Each number is 128 + 32 x the weight over its row's rms, rounded and kept within 0 to 255. Layers, rows and columns count from 0. Numbers have three digits each. The size before them is the row's rms in percent of the matrix's.

# layer 4 attention query, 64x64, rms 0.169, rows 45-63, columns 0-63
102:147157135115139099108138145066149141190136175123147121111192119098157133105138136150063081120172149127115095112199079107157089140181158141096124083133108187163196101144071136124090137104139125
109:145159097155154144123150158113081107149121119138127163133094107126127141142130135181154110183074100122150111094075142149123163168162127163106133176165157120045152108125178223170140098115092188
098:135100168128192142138148149164119115143109123136149160163120163172094200163146096177108130096123135175097155152166131154121076193112027171142199161150093125123140152113105138129149101140118120
075:150114103093108160154152136136127131106130073162115129120137195113122176127174103178182101118142226125119068114140117092105066193122136128140108124130152135083134108077115056128149167120136166
075:130153117166137151162142129088153085168166129119126149144158184095143057101143117124121116125125207155176098065105138089177063086119129121077094134107126182148101129159118095143131145195102101
081:089172130122138123118123164124104149111130099148138101155165105166096092140115155139093194105153105129147170177112120173134124075142135130145127103105071155118139091196209145132156033092155085
106:139129137149094177134134119103119135130173159108111112110088110147126129114188134099178159117113104101144163016082150087151130135129122111147123141117167131121098122181076216095099191148165159
087:106190143104136201121137151090088163099096086089133118093130134142108180140139124118143177148150155136171141145081053133093168138118104119141094121073058115103116093104187142109157079108172117
112:100131145130178124136120161110108149121123106107111112120203157098085081164116161142194139118133169119175083125107094118085158105077177078082108091150162142165117076114174053111152103093137131
093:151122128095091066129132118142200161134097202100191140096133103124159109112172075108107113148116108068165070090140140093139124070176178165145118137112143155133120106150080077132148138125163104
101:074080152143120140133138064086147116080092147129089102123114147119137210124198168179096093134107072150103091111108131154109142138122124131113186083191121097135075091116139166133133110135076129
100:147141152118175110170151159179123124157078094210133135093115116109151068125119132156097132150114128140072138162171099148142157103132110100107126159145136130104053116122180148134215137129055092
094:178141040158077159136118117048127106160138173116138124137145126153141157100164122139119172132177139106188110124207091149130077152145134145115093134171133108124103138180131161115125207113111138
106:115158148147174122091121164111072180135099082110125161151131106071085089123107123091115098166124107108048099146123136128106130145115124138096174126136040147056135154193158096156104119155094139
117:136194146099046153125143132147097121150172103137140139105104155115156160188145151156158174145123132177104179115148093158156144131146119073193150131072071147148109100118115154142125071173182139
113:096132105123147117121165097108157092108141149104150169107139103108129157129125136158127073115124100077169082073165193167178100160088161185141112121114164118171137166131111044155134144102203154
101:158158083124132106171142157113136108159130056103155173074174126151127140109137142077102129157123164164133169110090203082155142157089111153104104101129084160141147133088110147114075146211127086
088:144104122141156074060126161140168137041083126126077165096178151098115143106046133103114131138159170121075188152136102140121154121131110126133131161104100134142088136105127096160104142133078192
097:115135129146100140105108116134126172210134139168120143105094122083114110164054143103152140185048142136068137119207086133134119131090176131104122157145120054134145139087099115091130164144149139
# layer 4 attention key, 64x64, rms 0.182, rows 45-63, columns 0-63
097:198151108113097090171199121095130101102131136138115095158174122105156093175125108099105152119082136136106154095108175106080090075106171141130137132087134135093116112119052103137102042102142143
100:137100086202100133104120106131138168131184161093188068100182152151137142125126140159088139086091120156120140140151155069137123155113063142113115099162182132169178133138125097141119136142053085
090:123138139111133096098110100058104212064109106166128164114154057125146120145149111139144165124171176122107093155147136078087101082105175089142181118106121074142156105136161147163112113179108113
090:099129085194120136132141125111163039172136122099126097083191110120190121128123146157092176073131110176110140112152169109106145072160079182112106148130127180128110141177115141126104177140118142
081:088121110110087159168126179141096131098120136117109073189170152149105133166137169126050115094151076106142141154118131106076161139179116121139084110138139170115128110100111147076199102062157096
093:168123161069156155108103111075190117132208102109136175096141119135127108135126119159116150081092103199159106099118126148105083111069158124139124144114069179097115130145090126159063158142091126
093:102115046120114197159073164100145085163145149129140062106113151123153151119169148192112111097113093168143119092137076128142135120125113135166107118047125132109095156120085119157197156133155114
092:118062104089190117142153106072156113116138086120097124078131110143159141169063157068154130107115139108172091115106183156127187109141140098164075120140110149105135096150108168160107072126145070
112:135130148063137143134204109135115152140134093107082140153130142158100165130111116189123073120117143147167114159109143111110067109106123115095059119067157194096109120113178075145104067087103141
106:143172151067085150145182152157059225164175079123151136119155148150102155137119091133191149115134128123125165116109144107112096102123148138127130110072060149122128131095121141097147066098142159
093:156086166143083130144081115123122134097123095096119112072181135109141092159069089141165135146120141146159126122147157148173132119129142112109108115158142020217198124136185111111143125141118157
108:092110119130167144128098130066167120130144179214129100107123118118142140126181142092096144128128087109088149130150126158076098110143089148181087116127116104107144126136086188164200148139212097
106:154126117166132071115095079160140092150214136078108129122140144180057118101108097169175131103147105174131131111154166133134129065131124176094153064146131138125177125122115075113112137090173146
094:066146133160107086149131113080145078108165129090133081138157119122109100195100178137088123151127091110201163145086172128131118077133083133131167095155164162137157134073190113150124114144077113
104:130119177151096089138130084112179191097092138080137147181070128103052148073183107139109166074098087132150126149121119196149117120159149142134160159125102124089123157114094120119135121109067149
094:126170108110136107100132113161083184200158163163110056079140103101142117183084093121144106072128086118100142162100117063113146169134111156125157126108098129080108182071135138087121133162125142
103:156133082113170125141108136171133177057085154135090106202121151107160184107170093141130139167172083114118150149068133117142156130213135115134152100175106139143136064098126126172106109149119136
092:078096148100141113134150059159107090140083151110164089105126123106122112038129140097181049140142142113109135157115108136159148127123142098053208126138121151093160080113136111088106130125159100
094:126190167085085149141161072093090127125166124180152150064153130169139163123156134130165141112071097075081164103051118154149140168107131160159145143149185130139156108105105151093116145130177127
# layer 4 attention value, 64x64, rms 0.221, rows 32-34, columns 0-63
098:141114147118136168146165185127091111116113139096152160161143182185153115127110133083114154098179112141089142186132106095136127172089097099118163128208095093162080131159147151100044122156138086
095:101163139157070121114065083140126133106151096120117111089083146140114154152159118072073149097119198129182112078150141075178117136168090130123118106178126150143177155130118140165154109170194104
090:069119157103118138132124161142101127178124148097078155151069123141110213123095129131139148061159153056130099119126108102131152108086057191145107102131140121150140146094088110168139132148058119
# layer 4 attention output (transposed), 64x64, rms 0.185, rows 32-33, columns 0-63
091:129148064175104177066137129156121138073111158123133115123123103156131158098161109162146185144079168088185209134147127130175157128128148170169103123096149116095168113112120177106072116149138084
083:106141121093106105136143081158178096117112113133118137125145125143190104125104135168137056106167124081195149112076148171070087100128156137148103105100143133134161110188118116040125171081088128